Weights of a small GPT-style language model, trained from scratch on English Wikipedia: width 256, vocabulary 8192.
Each number is 50 + 15 x the weight over its row's rms, rounded and kept within 0 to 99. Layers, rows and columns count from 0. The size before them is the row's rms in percent of the matrix's.

# layer 3 MLP down (transposed), 1024x256, rms 0.225, rows 409-422, columns 0-255
100:52 41 39 20 66 34 25 40 41 27 44 39 22 39 58 70 58 21 84 54 56 27 50 38 62 49 47 48 48 30 43 32 62 41 40 62 20 34 77 39 41 24 52 42 65 43 51 54 48 58 50 35 59 42 70 61 71 72 56 64 60 40 57 39 20 82 79 84 45 62 48 61 67 35 46 69 40 47 32 40 46 64 79 34 55 46 58 56 59 74 54 64 64 48 34 44 59 46 58 62 53 45 46 54 49 56 34 42 48 41 34 31 81 49 72 69 47 38 34 61 41 61 66 74 55 85 48 50 62 39 62 53 46 41 83 69 35 40 36 83 35 36 40 41 48 52 69 46 55 55 62 46 75 44 47 43 45 58 55 51 35 58 58 49 53 60 30 69 81 21 41 50 48 26 58 65 48 32 71 54 56 44 71 21 64 41 49 61 46 28 45 38 53 96 56 61 49 47 38 46 57 80 72 62 34 62 46 54 58 39 60 72 37 64 35 36 72 73 75 50 62 60 41 44 40 23 53 54 01 77 50 38 43 42 44 46 75 43 64 48 46 43 63 60 36 29 36 61 67 63 27 41 26 44 54 53
098:40 36 38 67 64 59 50 70 47 45 86 48 42 62 38 70 70 37 35 42 43 56 56 57 79 73 67 60 57 66 47 48 53 58 63 58 44 30 67 60 42 64 59 63 33 49 58 39 67 34 25 49 32 76 69 41 41 34 57 32 50 55 47 67 52 49 67 61 47 21 44 55 68 60 51 52 27 64 58 44 72 65 23 16 34 65 62 39 27 36 56 48 57 70 47 51 50 38 45 57 48 69 43 71 44 33 60 64 37 25 35 43 71 38 53 55 73 61 40 54 43 47 44 39 55 54 21 57 35 33 28 57 59 60 71 48 66 51 43 32 63 62 63 51 35 42 41 70 35 27 67 68 36 35 47 72 72 46 64 34 42 31 51 65 43 43 29 37 47 64 60 49 24 41 15 64 49 92 42 46 54 42 67 70 18 53 59 75 42 69 41 54 59 41 48 26 77 24 60 46 52 41 51 20 64 12 72 52 18 38 82 49 42 45 76 40 50 70 65 56 58 42 50 46 68 68 38 76 45 51 44 42 48 41 36 51 35 62 16 74 76 61 36 69 33 50 36 39 82 61 77 50 65 63 48 58
099:38 29 61 60 54 52 48 60 24 61 60 40 79 53 44 65 85 63 39 52 82 30 36 47 23 48 65 66 54 52 38 59 37 20 59 45 78 49 11 76 37 62 48 52 51 58 47 53 56 39 67 63 64 49 54 49 58 49 39 36 48 48 56 30 36 56 29 77 58 39 52 50 75 74 49 63 62 67 79 45 42 72 63 18 65 34 52 58 21 29 72 56 56 58 50 47 39 64 51 52 54 37 47 44 57 46 75 39 52 55 74 35 46 59 69 53 56 63 48 41 00 53 62 68 39 38 45 56 73 38 75 56 23 66 57 36 20 57 51 22 53 47 55 43 38 75 76 43 69 61 37 30 67 42 55 61 34 42 35 73 65 78 40 62 39 40 17 51 51 60 60 52 56 70 53 46 35 39 49 48 24 50 81 25 47 31 29 55 71 52 38 59 60 62 71 56 42 71 41 73 27 53 21 57 58 52 24 31 81 35 44 48 52 20 40 40 52 46 37 58 40 25 46 39 55 52 52 58 50 60 45 32 73 43 21 34 37 59 58 41 52 58 27 41 60 33 59 63 43 65 29 49 62 64 55 66
094:37 54 31 47 77 35 44 65 04 57 23 55 39 45 64 72 63 58 64 37 35 32 45 32 36 51 49 50 60 35 37 66 34 54 47 67 53 56 74 51 24 74 42 57 07 66 75 39 40 24 51 70 20 52 63 67 39 46 48 39 43 56 47 65 37 64 49 69 22 54 42 66 66 31 32 56 49 60 63 59 32 44 61 34 48 83 50 35 23 67 54 55 53 53 89 63 53 28 42 64 59 54 60 36 40 51 64 80 56 48 59 59 53 50 42 65 69 53 61 44 67 40 45 44 60 36 40 24 49 69 43 54 50 22 33 73 56 37 77 32 46 49 43 63 57 67 92 54 60 43 48 54 70 44 45 44 65 69 46 49 76 52 53 60 44 41 62 75 70 56 61 22 55 74 58 30 45 44 54 43 28 36 72 38 48 56 79 56 52 34 55 62 33 56 47 57 36 26 59 60 52 69 51 65 45 61 73 97 77 42 50 58 49 53 37 76 55 56 61 27 48 58 62 41 53 43 53 35 39 38 17 68 58 54 70 59 70 64 52 56 50 42 30 41 42 37 52 19 56 79 47 32 43 48 63 74
106:39 53 43 59 53 73 74 45 41 59 47 38 64 45 65 82 72 56 47 53 40 40 33 68 49 22 53 37 59 50 61 35 35 48 45 96 21 50 28 20 26 76 27 41 58 69 55 51 65 43 46 54 59 45 26 65 44 51 67 46 37 37 44 76 38 51 49 28 29 43 59 47 32 68 38 37 50 40 33 67 49 35 51 40 15 68 43 64 51 38 54 37 37 76 29 58 54 60 31 66 61 39 63 27 31 58 46 62 37 63 42 78 52 44 48 86 29 53 57 60 36 17 52 55 41 35 69 44 76 39 34 52 46 74 60 37 40 47 47 65 59 81 64 44 59 35 47 49 43 47 54 69 53 49 74 57 53 55 43 85 65 43 45 18 34 32 43 51 42 54 57 35 39 57 70 35 48 55 64 67 48 32 27 43 75 33 78 65 58 03 38 55 51 33 06 44 63 45 33 66 53 56 48 56 36 65 39 50 60 61 72 62 61 39 72 70 55 62 56 45 31 35 87 54 52 43 74 40 58 47 42 45 51 41 38 53 39 38 45 28 35 65 72 51 45 26 37 44 58 73 55 32 42 34 57 59
105:56 53 39 56 51 41 59 62 27 97 50 78 41 44 44 47 66 47 64 74 41 62 58 78 36 52 58 69 49 58 38 50 32 30 63 44 66 86 62 31 66 58 61 55 62 57 64 87 58 56 40 42 69 55 42 54 37 16 64 44 55 69 36 43 59 55 29 50 69 73 52 53 23 59 57 36 51 57 47 49 50 69 80 69 49 43 44 81 44 58 47 57 40 52 45 51 44 49 51 64 51 41 58 66 63 33 97 52 75 63 75 52 77 45 56 80 31 43 66 46 55 57 56 70 57 19 51 50 45 69 41 58 54 43 05 58 27 20 66 36 38 64 29 51 23 71 67 69 43 61 56 55 37 63 54 36 29 67 54 38 30 37 57 43 47 35 27 68 38 48 41 54 61 31 56 32 80 58 50 66 72 45 49 46 38 68 58 61 67 40 54 55 60 45 42 37 79 72 60 61 60 64 45 68 35 42 53 37 48 24 54 71 35 52 75 42 37 58 67 51 53 52 68 67 42 78 29 59 25 57 53 59 73 47 61 45 72 81 80 42 37 52 40 57 41 36 56 34 64 52 61 65 67 60 70 44
107:63 49 51 25 51 14 64 37 31 36 66 42 56 33 47 64 44 46 42 35 53 56 37 37 45 50 71 41 44 51 79 56 54 36 64 63 62 80 62 70 33 42 36 42 45 44 46 24 27 38 60 45 37 46 28 48 30 32 66 11 58 36 27 62 45 31 59 37 40 59 57 68 44 44 52 40 53 65 25 75 59 65 50 60 47 48 39 56 54 72 31 55 36 33 52 55 62 48 75 16 55 62 34 60 11 64 52 39 67 47 57 51 24 41 39 49 76 61 79 44 44 43 38 73 60 50 56 56 28 68 44 53 35 38 51 22 35 09 65 54 59 38 44 34 55 66 53 39 44 69 47 35 21 57 40 33 49 31 31 56 69 35 46 58 24 42 58 56 73 59 52 46 57 57 74 47 40 47 30 52 40 59 34 40 63 57 05 48 33 68 67 50 55 35 47 55 57 63 45 68 46 30 33 49 27 32 78 18 58 68 40 52 83 64 45 44 56 36 38 58 47 25 50 53 59 53 77 75 66 48 25 53 56 51 40 58 79 34 21 64 67 35 61 41 63 46 25 62 80 51 64 59 64 62 57 72
091:52 68 82 37 40 44 80 21 58 41 31 51 39 17 66 52 31 57 50 47 43 58 36 54 27 25 64 73 48 69 44 57 44 61 61 24 48 53 61 49 54 51 60 90 67 29 56 54 46 49 46 65 40 50 70 18 44 62 37 31 77 35 43 59 62 36 67 67 67 52 60 74 34 37 47 53 66 46 60 51 52 44 73 45 45 39 38 70 46 70 40 66 67 57 44 51 58 32 32 68 42 64 35 41 45 47 70 60 55 65 57 33 36 42 44 41 54 44 39 48 24 52 42 55 59 46 59 56 32 34 33 55 47 33 71 56 65 28 54 43 58 16 32 66 37 53 70 62 57 58 63 63 44 83 82 42 28 46 89 32 61 59 54 64 49 20 26 35 35 66 19 55 65 31 75 61 37 52 55 15 67 62 74 62 48 48 41 43 77 43 38 47 68 44 21 41 68 46 50 54 46 58 58 48 40 63 38 54 43 33 66 59 37 32 79 51 63 42 85 64 20 52 51 62 39 61 44 56 46 53 51 48 40 34 39 62 44 70 31 40 64 27 52 50 72 48 70 52 72 55 11 60 53 41 40 89
110:46 48 55 32 53 39 54 48 64 46 47 72 57 73 35 35 68 66 43 58 58 50 47 39 73 40 24 26 30 35 30 77 40 46 73 30 62 54 39 55 49 70 54 86 47 48 32 63 60 29 43 61 44 64 71 68 40 56 50 63 30 43 51 30 23 75 73 49 23 40 44 56 44 61 75 48 40 32 47 59 59 69 41 55 21 40 69 47 41 49 61 42 54 45 43 16 70 64 36 47 75 23 38 77 42 44 54 56 61 47 35 50 57 56 42 66 44 46 34 68 47 33 41 28 45 66 10 43 53 68 52 33 51 55 45 49 80 40 59 54 31 47 62 35 56 56 40 27 70 42 58 32 60 36 54 56 41 42 38 50 50 37 53 33 44 55 66 46 67 90 46 44 55 67 43 20 59 65 70 78 69 56 43 52 55 54 43 66 71 48 39 39 47 78 44 43 80 44 54 41 79 42 62 61 67 64 55 27 12 68 41 65 52 71 50 48 49 71 47 78 56 37 60 40 51 29 71 43 51 27 71 36 29 37 62 33 83 42 69 67 55 44 46 43 79 67 64 53 61 11 46 44 22 45 24 44
082:57 51 54 46 90 36 66 55 49 71 12 45 71 42 50 52 59 46 89 36 59 58 40 42 21 50 56 49 29 40 44 29 40 65 46 47 42 65 68 69 53 61 21 51 69 35 42 58 51 65 59 45 27 67 42 41 72 52 28 38 39 37 57 49 49 43 83 72 51 54 57 73 81 44 53 73 32 56 53 28 39 47 37 18 54 37 13 78 33 41 27 34 45 41 49 57 75 42 53 63 63 31 37 67 49 28 63 45 49 52 51 46 64 48 46 52 40 59 45 58 29 50 58 31 42 37 42 53 65 50 62 43 64 58 33 59 19 58 74 45 50 42 76 55 70 56 53 50 42 35 62 89 49 59 53 70 48 66 40 45 60 52 83 53 62 68 60 63 76 74 43 33 62 40 68 62 59 60 76 53 14 27 42 25 43 50 57 34 65 71 57 37 79 75 48 73 44 35 33 69 41 42 38 46 54 65 40 63 70 73 64 45 40 19 33 31 40 63 56 64 37 54 80 63 57 54 34 78 45 64 28 18 56 67 62 60 54 61 54 31 58 61 48 39 37 50 37 49 55 35 59 34 39 52 62 39
096:25 57 64 55 80 41 35 34 56 47 43 53 28 35 70 53 26 56 69 46 46 54 56 50 34 35 44 31 59 41 50 41 78 75 63 35 56 73 42 50 38 65 57 33 37 41 48 48 32 49 30 66 66 38 32 52 25 78 45 50 43 43 59 66 54 61 37 46 73 58 05 46 38 57 56 56 47 31 50 79 39 48 37 69 66 45 54 88 57 42 38 55 24 65 53 47 47 32 39 44 59 39 51 38 62 79 40 38 53 52 44 46 33 26 41 67 28 41 55 74 30 51 49 18 61 36 35 46 63 69 69 46 30 60 45 42 47 52 31 29 44 40 53 44 54 38 54 58 64 48 60 32 55 91 42 40 27 28 56 72 22 70 35 73 45 61 43 74 63 58 49 71 54 60 52 47 38 80 51 51 78 34 60 49 63 81 59 33 42 54 45 53 33 63 73 50 35 68 45 59 63 51 45 20 25 80 19 59 56 51 61 60 66 50 57 59 34 81 38 50 59 26 47 31 51 53 54 47 36 55 35 36 60 28 51 50 75 38 63 58 60 70 66 10 42 62 56 24 38 41 60 27 21 72 65 52
103:51 21 44 62 27 42 38 30 84 43 52 36 37 39 43 47 66 60 71 40 69 61 23 38 71 48 45 53 57 59 61 66 34 55 27 41 66 23 48 57 46 52 45 51 20 50 66 58 58 50 33 59 67 72 59 31 49 35 54 49 57 38 53 34 68 54 54 14 52 41 42 62 60 63 43 54 38 69 86 22 26 76 70 39 62 41 47 36 52 55 58 89 55 65 54 36 41 67 51 35 31 47 60 67 53 70 53 45 71 36 44 71 60 45 31 54 44 59 49 41 55 43 66 38 45 26 54 72 54 89 33 46 73 61 38 63 73 81 70 56 47 25 84 35 49 70 52 40 44 52 47 39 55 52 42 37 48 51 68 35 47 14 50 21 80 45 48 60 58 45 31 36 10 35 36 50 52 36 41 33 67 71 45 47 14 29 46 66 51 33 47 75 49 42 40 79 49 65 51 34 59 61 40 72 35 66 41 25 71 48 50 56 57 55 63 46 54 47 50 51 33 63 71 58 83 49 36 78 40 42 55 37 56 72 41 61 66 59 59 31 57 69 53 37 73 46 50 32 46 28 42 44 31 44 52 31
098:40 30 44 31 67 70 47 69 61 81 81 62 71 47 74 49 71 70 61 57 62 46 64 49 46 24 24 46 42 58 71 67 48 51 63 69 37 59 48 39 48 17 55 58 59 54 57 38 50 50 59 64 35 42 46 42 43 39 45 52 35 47 12 71 57 81 07 40 49 81 51 98 35 50 52 41 34 65 64 46 42 69 62 34 44 63 31 55 42 08 53 41 31 40 57 53 46 54 43 60 45 53 68 60 42 49 38 60 60 16 68 29 32 11 41 68 59 56 60 62 68 51 43 59 53 58 54 39 69 34 69 29 55 55 53 44 39 54 52 60 49 38 64 39 63 73 42 72 60 53 49 47 62 42 43 56 35 52 23 47 54 47 81 46 61 47 49 50 51 40 56 50 59 55 62 80 53 36 58 72 38 21 41 31 49 58 43 46 48 46 34 53 57 58 51 65 34 52 66 75 48 82 52 39 60 61 21 37 38 73 62 80 53 78 47 40 53 76 52 39 45 56 58 25 50 42 46 44 59 55 51 32 59 43 47 41 98 63 72 42 47 49 45 30 61 60 69 41 88 54 77 53 45 24 46 68
099:35 48 72 45 48 59 64 54 33 69 51 78 22 54 44 88 26 48 30 30 55 22 32 74 45 20 67 45 53 20 45 50 51 40 32 91 51 47 44 49 52 76 54 61 32 43 57 54 74 41 45 57 83 55 51 37 51 20 63 48 53 69 56 65 68 63 43 54 35 55 40 30 64 85 72 52 49 39 48 53 46 38 21 44 54 57 55 44 51 40 55 43 09 57 56 65 45 47 41 60 47 30 55 42 76 62 59 58 66 19 59 52 85 52 70 37 54 47 65 28 42 53 62 57 32 26 31 71 64 50 40 64 69 53 64 50 29 49 44 47 68 51 15 49 52 42 44 49 52 80 44 56 33 36 52 41 54 47 47 37 37 36 49 67 15 12 55 49 34 22 58 49 35 42 42 58 53 28 47 64 41 47 42 55 77 72 43 52 34 72 54 44 43 71 62 50 67 68 63 35 28 39 50 54 42 61 33 36 19 56 83 53 67 42 39 54 39 65 42 45 27 48 42 34 36 40 89 41 72 44 66 46 54 57 57 50 61 72 48 45 52 62 34 65 36 48 22 35 39 66 50 47 71 62 70 37
# layer 3 MLP up, 1024x256, rms 0.219, rows 410-422, columns 0-255
096:09 51 57 70 45 70 57 84 34 68 49 63 80 34 50 70 27 40 45 83 72 48 64 44 59 55 53 43 53 59 35 40 60 66 35 30 47 47 44 25 64 59 57 36 49 27 56 25 59 72 34 29 31 55 67 15 29 52 46 38 44 78 46 61 44 47 65 40 60 72 33 45 73 27 42 33 37 47 28 54 53 41 36 53 33 60 41 18 55 55 49 61 65 67 60 56 67 65 28 72 40 47 28 60 30 32 29 52 43 24 51 73 61 46 70 51 57 43 30 58 50 32 58 56 71 63 66 60 71 63 63 38 76 61 69 49 35 65 48 72 77 45 38 58 49 75 43 52 63 61 14 40 64 51 46 74 74 44 50 51 59 65 53 40 49 58 37 50 35 65 34 34 40 26 61 56 33 34 61 61 67 50 61 67 50 38 62 60 40 73 67 47 56 44 56 52 23 54 34 59 71 44 44 81 47 51 60 25 48 48 29 51 58 33 64 13 43 52 63 39 80 43 56 68 29 59 58 37 38 36 53 85 53 58 63 70 37 46 60 60 46 87 55 76 73 56 64 49 68 45 41 49 45 48 61 48
103:30 51 53 54 72 46 43 50 57 81 64 55 72 50 58 41 42 48 55 72 42 52 64 80 42 74 30 58 43 71 49 61 22 61 52 53 76 62 30 64 50 60 54 43 54 52 81 69 62 64 61 42 51 58 22 42 35 71 58 48 96 47 57 48 32 67 40 58 32 47 81 32 51 28 44 41 58 58 62 49 42 64 53 54 35 51 48 41 59 50 88 49 30 67 44 52 43 41 48 43 47 72 50 39 36 66 53 35 63 49 74 53 50 34 36 45 49 40 59 21 39 35 74 94 48 39 68 49 47 21 31 65 34 51 63 42 53 67 22 33 24 55 61 25 73 50 53 71 51 40 44 31 25 51 51 40 57 68 59 57 84 59 37 32 52 53 51 83 37 64 32 35 47 42 52 56 32 55 55 55 48 35 37 32 48 24 55 48 61 49 65 33 34 47 80 42 45 50 31 48 53 47 27 50 28 72 59 33 66 61 51 37 52 28 10 04 54 26 53 68 39 55 44 37 33 75 55 66 43 52 49 43 17 46 30 64 30 55 71 55 42 52 37 59 55 61 53 81 32 45 51 41 36 72 66 34
098:34 57 48 58 38 71 32 62 64 82 64 33 53 43 55 68 72 56 59 53 78 39 58 85 51 40 56 51 39 49 21 46 68 43 44 36 46 56 64 30 37 30 35 72 17 44 43 17 72 35 49 56 68 72 41 30 59 51 50 31 61 47 20 33 33 42 23 82 31 57 49 44 41 47 38 53 39 56 51 58 48 65 35 63 67 17 76 29 09 39 43 27 45 59 48 95 39 40 43 35 30 41 61 55 53 48 75 54 26 37 31 68 31 69 66 23 66 62 56 46 49 40 37 39 56 52 53 46 34 25 56 63 51 32 31 52 44 46 63 45 38 69 64 44 31 83 42 63 43 54 20 44 57 40 57 31 47 44 54 38 41 45 43 51 36 31 65 40 57 78 35 42 29 48 47 52 83 20 54 38 57 30 52 56 66 44 51 48 38 56 50 58 54 40 46 38 50 67 66 52 62 64 69 64 62 41 77 67 55 35 75 47 61 53 37 56 66 47 52 64 60 97 67 41 36 47 22 53 40 40 41 65 54 32 63 66 63 27 75 58 47 52 54 48 46 35 37 33 57 65 36 58 58 44 22 47
104:54 44 53 33 50 49 91 60 44 55 60 74 61 19 39 42 44 58 39 46 45 27 41 36 28 41 56 56 40 51 50 49 22 64 31 24 63 59 43 77 41 53 61 39 26 43 52 24 66 66 35 50 69 77 74 25 41 64 32 72 47 34 65 77 59 52 44 73 49 52 51 18 51 48 33 38 58 52 44 84 62 77 63 30 40 49 64 49 71 69 42 33 36 60 28 43 62 30 57 52 47 21 54 42 59 50 56 59 39 61 55 67 52 57 52 49 61 71 27 57 45 50 46 50 58 53 55 50 66 32 41 66 47 82 34 52 29 67 81 48 73 44 48 43 45 54 63 29 49 57 53 94 14 42 70 52 76 46 44 49 52 64 28 45 61 84 44 49 23 34 17 46 70 53 62 50 62 37 57 46 44 61 62 51 63 61 57 29 49 12 78 26 40 61 75 34 38 52 53 31 55 63 45 42 48 52 68 36 36 72 34 49 54 47 51 66 58 48 73 40 43 50 59 64 32 71 37 56 48 14 50 63 44 60 36 77 26 68 51 39 43 42 06 64 55 34 61 54 52 51 65 48 46 60 51 66
105:61 40 78 42 55 40 45 51 35 49 30 70 55 36 40 54 67 36 33 48 57 71 32 47 59 57 49 79 37 65 43 28 68 69 34 59 51 53 54 52 57 57 63 38 43 60 47 41 44 65 47 26 43 25 28 73 50 65 61 48 43 46 64 25 42 55 37 57 51 55 51 42 21 72 47 53 70 13 37 66 54 53 45 37 50 47 52 54 31 58 50 37 62 58 41 52 37 38 27 38 53 67 61 54 43 45 40 28 00 63 52 28 54 52 50 51 60 41 78 33 52 41 31 47 33 47 80 49 78 43 49 25 39 64 39 57 37 66 56 40 46 55 44 77 52 73 99 47 66 43 45 60 61 85 48 80 56 40 59 24 52 57 67 66 37 19 35 11 49 36 58 24 27 54 49 60 52 71 14 44 54 69 52 45 62 61 42 46 38 71 48 34 54 58 61 64 66 72 63 64 53 49 26 50 73 29 68 45 12 42 68 43 23 47 28 41 59 61 28 35 68 44 54 58 42 35 53 38 38 40 42 48 28 55 44 41 52 19 55 52 01 46 37 48 64 69 52 67 48 50 56 49 29 55 45 39
104:44 73 53 46 49 59 65 55 50 50 71 73 71 46 38 44 10 41 83 34 66 51 54 41 40 45 87 37 60 27 70 39 32 73 27 42 73 64 49 69 54 50 95 39 39 41 40 60 38 52 41 39 33 44 50 33 48 56 71 60 62 58 39 62 32 38 71 26 71 31 60 38 31 44 60 32 32 53 38 58 36 28 53 36 50 35 44 44 18 58 43 52 36 64 30 50 37 50 31 66 55 52 29 52 37 71 51 54 26 28 48 66 55 43 63 23 49 32 46 67 49 32 62 60 52 75 35 47 30 50 48 65 53 33 51 66 39 59 47 39 49 38 40 77 77 52 63 59 56 56 36 48 37 19 40 38 61 53 63 63 67 55 57 54 70 73 63 46 25 72 53 64 55 18 39 36 72 32 59 79 49 57 66 50 24 38 83 48 59 41 62 58 34 24 55 66 47 77 39 37 59 53 29 54 26 40 63 55 34 40 33 18 55 45 55 64 60 04 50 36 71 69 45 69 48 33 37 45 48 20 35 51 53 44 49 77 61 52 60 66 49 50 37 55 48 64 38 61 64 79 67 53 32 63 48 53
094:64 21 50 54 53 79 52 38 23 70 22 51 27 52 56 59 50 54 45 63 47 49 49 63 27 32 37 52 58 68 38 38 61 50 59 31 41 65 38 70 45 48 46 54 67 46 35 74 63 37 45 61 55 39 29 39 76 55 57 52 62 57 38 51 39 32 57 48 66 58 34 35 32 83 43 42 36 39 71 60 45 83 49 63 62 18 42 41 46 55 59 68 54 43 40 66 30 56 69 49 60 54 44 56 60 44 65 49 41 53 38 44 40 53 81 50 46 51 38 41 43 41 42 64 42 49 51 49 74 34 45 43 46 44 52 29 36 26 49 40 38 54 74 51 55 35 18 38 78 43 42 57 30 22 81 11 43 23 59 79 72 67 71 53 64 59 40 70 25 37 50 71 32 42 66 62 72 65 46 25 70 76 37 60 77 66 35 54 52 50 43 26 38 61 29 60 72 46 49 57 63 46 64 71 46 55 71 21 32 77 83 49 50 48 51 43 28 60 31 28 79 67 53 46 15 38 58 42 31 45 82 40 51 40 70 48 65 34 49 48 63 89 50 59 46 45 43 54 45 52 81 72 41 35 64 47
106:32 41 58 36 48 56 44 25 36 35 49 23 51 32 26 28 57 38 43 69 34 61 69 65 39 26 24 63 37 73 35 65 58 72 77 07 27 25 57 37 43 45 66 62 39 50 45 54 70 78 46 69 30 64 60 99 68 44 41 40 51 32 43 74 49 59 34 47 12 56 50 49 45 41 49 32 42 58 73 68 48 34 62 67 57 26 49 24 53 68 46 29 76 64 48 45 50 72 54 41 52 38 33 63 42 55 65 65 55 67 52 35 66 41 50 56 12 55 57 45 64 59 71 62 46 50 52 50 56 22 17 39 33 27 32 35 53 52 63 58 68 36 38 49 34 52 72 57 59 54 58 43 52 75 81 48 75 41 63 65 43 33 52 42 30 43 50 33 41 70 29 47 47 49 57 50 49 47 68 57 58 49 64 48 63 50 31 53 43 56 75 53 46 33 37 59 66 35 54 45 21 66 34 59 41 37 38 78 27 54 32 12 32 46 62 50 47 50 33 38 48 15 51 56 46 60 33 60 50 67 44 46 50 61 52 54 66 71 47 40 52 60 40 37 19 39 40 47 40 58 68 28 78 42 24 47
113:69 32 42 41 69 38 76 36 33 66 57 48 58 47 43 65 71 72 45 36 35 66 28 49 41 47 34 34 47 60 15 66 30 35 40 27 71 48 53 64 57 64 52 70 68 49 81 83 76 41 61 48 40 76 41 73 38 36 39 60 48 57 38 29 36 40 38 23 78 40 51 50 32 53 74 38 46 49 24 68 54 45 76 49 63 37 53 39 37 28 63 71 59 35 27 54 25 79 21 82 53 60 64 49 41 64 64 58 55 30 52 40 76 63 35 37 41 58 25 68 40 70 29 55 74 36 65 43 54 18 48 51 36 65 32 45 40 40 56 59 45 50 51 36 75 63 42 43 66 43 43 59 43 75 45 41 73 57 50 41 64 85 69 51 61 38 44 46 57 48 57 31 56 52 40 74 60 61 45 45 43 40 60 81 34 59 36 82 40 75 48 61 37 43 42 36 50 46 58 56 79 33 49 32 72 42 71 38 57 73 51 42 58 53 45 56 86 56 57 87 49 36 48 58 47 45 57 64 61 50 56 62 80 69 40 63 45 39 54 40 43 61 54 61 42 58 43 72 57 48 26 56 73 78 37 28
097:68 81 57 43 58 45 59 24 57 51 67 59 36 46 64 63 39 61 48 45 56 49 55 41 44 44 66 55 57 67 50 65 52 52 24 59 70 65 56 72 44 73 57 28 45 39 80 50 24 71 48 42 38 39 35 54 53 62 55 53 42 70 36 60 48 63 49 48 69 49 40 40 29 44 67 62 83 66 30 59 43 58 39 38 48 15 70 32 51 59 53 60 54 27 15 34 46 52 55 53 49 72 37 38 34 51 58 70 51 44 53 28 45 46 57 71 47 24 41 49 28 29 63 75 71 53 46 37 51 27 24 33 44 67 48 45 28 46 23 46 31 59 39 33 43 54 36 57 69 22 38 40 62 68 51 45 47 54 43 61 39 64 33 30 57 81 73 64 60 51 62 30 52 60 55 40 84 71 39 54 42 53 53 48 75 19 34 50 31 36 54 47 49 27 53 63 52 74 09 62 58 47 25 51 39 61 38 31 51 54 64 34 52 40 50 62 85 32 29 53 28 83 39 50 41 59 39 49 56 60 49 71 76 56 50 50 43 23 18 76 84 62 41 30 24 70 61 36 30 72 66 60 47 39 77 54
097:36 23 50 44 43 46 52 57 42 35 41 54 56 39 61 39 84 46 67 68 70 60 52 56 63 74 61 60 55 76 40 44 62 74 61 49 66 52 42 02 51 30 64 81 33 40 26 56 33 60 40 43 63 59 56 46 53 61 54 42 58 53 64 44 42 60 51 40 34 70 64 47 55 53 67 50 38 60 62 49 41 51 35 52 69 51 63 42 47 67 48 59 60 32 51 54 64 58 33 46 38 64 58 34 27 52 77 62 47 48 68 59 32 68 64 72 67 48 35 11 65 34 36 53 64 64 83 60 58 37 34 48 51 72 36 55 47 76 76 53 36 58 51 61 64 43 47 52 35 36 59 76 65 51 32 45 52 42 44 74 45 36 50 36 55 47 66 76 34 38 47 42 24 49 56 49 36 86 20 81 50 45 51 57 77 57 36 43 21 44 47 43 85 55 41 19 75 36 42 84 49 24 25 37 74 51 51 39 43 58 58 32 07 72 45 57 38 69 53 36 26 65 40 53 61 59 90 36 56 42 54 55 63 54 34 47 52 74 52 59 71 31 75 45 47 51 78 38 60 38 60 26 49 64 33 43
097:60 63 72 85 61 36 43 46 49 39 46 42 62 32 46 09 58 68 23 54 63 86 71 77 60 56 48 36 38 19 36 71 41 62 49 61 46 68 67 51 42 38 54 55 50 50 35 58 41 49 57 67 46 47 51 46 39 63 35 64 60 56 35 59 61 53 38 66 37 39 53 56 36 49 42 51 51 40 48 59 57 66 50 60 60 28 40 26 50 52 69 50 32 64 44 40 51 88 58 36 50 26 63 54 57 62 53 19 48 64 62 43 83 38 72 68 34 84 28 33 35 32 68 40 52 44 52 60 12 57 40 78 39 52 62 58 68 49 50 56 58 40 49 42 43 24 25 73 54 65 51 50 50 35 40 54 60 63 42 60 44 51 44 31 37 44 88 65 44 58 33 71 57 55 44 76 49 44 49 68 55 82 46 28 60 52 72 55 52 76 55 70 75 29 23 23 26 50 47 47 41 56 27 42 51 61 61 45 68 16 46 62 64 44 44 61 45 31 75 53 60 71 38 48 59 82 37 57 72 66 44 60 22 49 37 47 54 41 50 76 49 52 55 60 58 70 42 58 38 65 48 39 00 40 53 48
096:27 52 61 38 76 49 52 66 50 58 73 60 44 50 58 51 52 45 60 49 54 51 52 52 90 48 36 56 62 33 35 69 28 47 45 27 33 58 65 38 47 94 67 46 49 53 52 28 65 53 24 28 56 56 64 62 54 61 49 49 50 56 37 00 45 50 52 32 45 66 31 57 64 62 33 28 42 55 60 75 40 46 54 38 57 67 57 42 51 56 28 29 36 56 51 73 71 57 26 56 39 33 46 54 64 62 55 47 83 31 41 45 39 45 61 78 51 70 49 36 49 59 56 63 48 31 90 31 13 38 35 68 50 48 25 30 52 53 73 35 49 40 49 50 53 22 47 57 64 50 53 55 29 33 46 36 47 33 37 41 59 50 57 51 41 42 57 62 59 65 39 74 40 38 48 37 48 51 86 46 38 43 62 79 44 53 27 51 58 64 45 51 64 56 66 36 74 51 50 30 70 75 57 37 55 28 53 44 75 57 73 51 54 17 51 61 24 59 53 35 39 32 24 45 28 87 25 50 75 45 79 40 53 45 53 28 59 72 28 74 65 67 36 60 42 20 35 49 49 47 47 54 72 61 41 28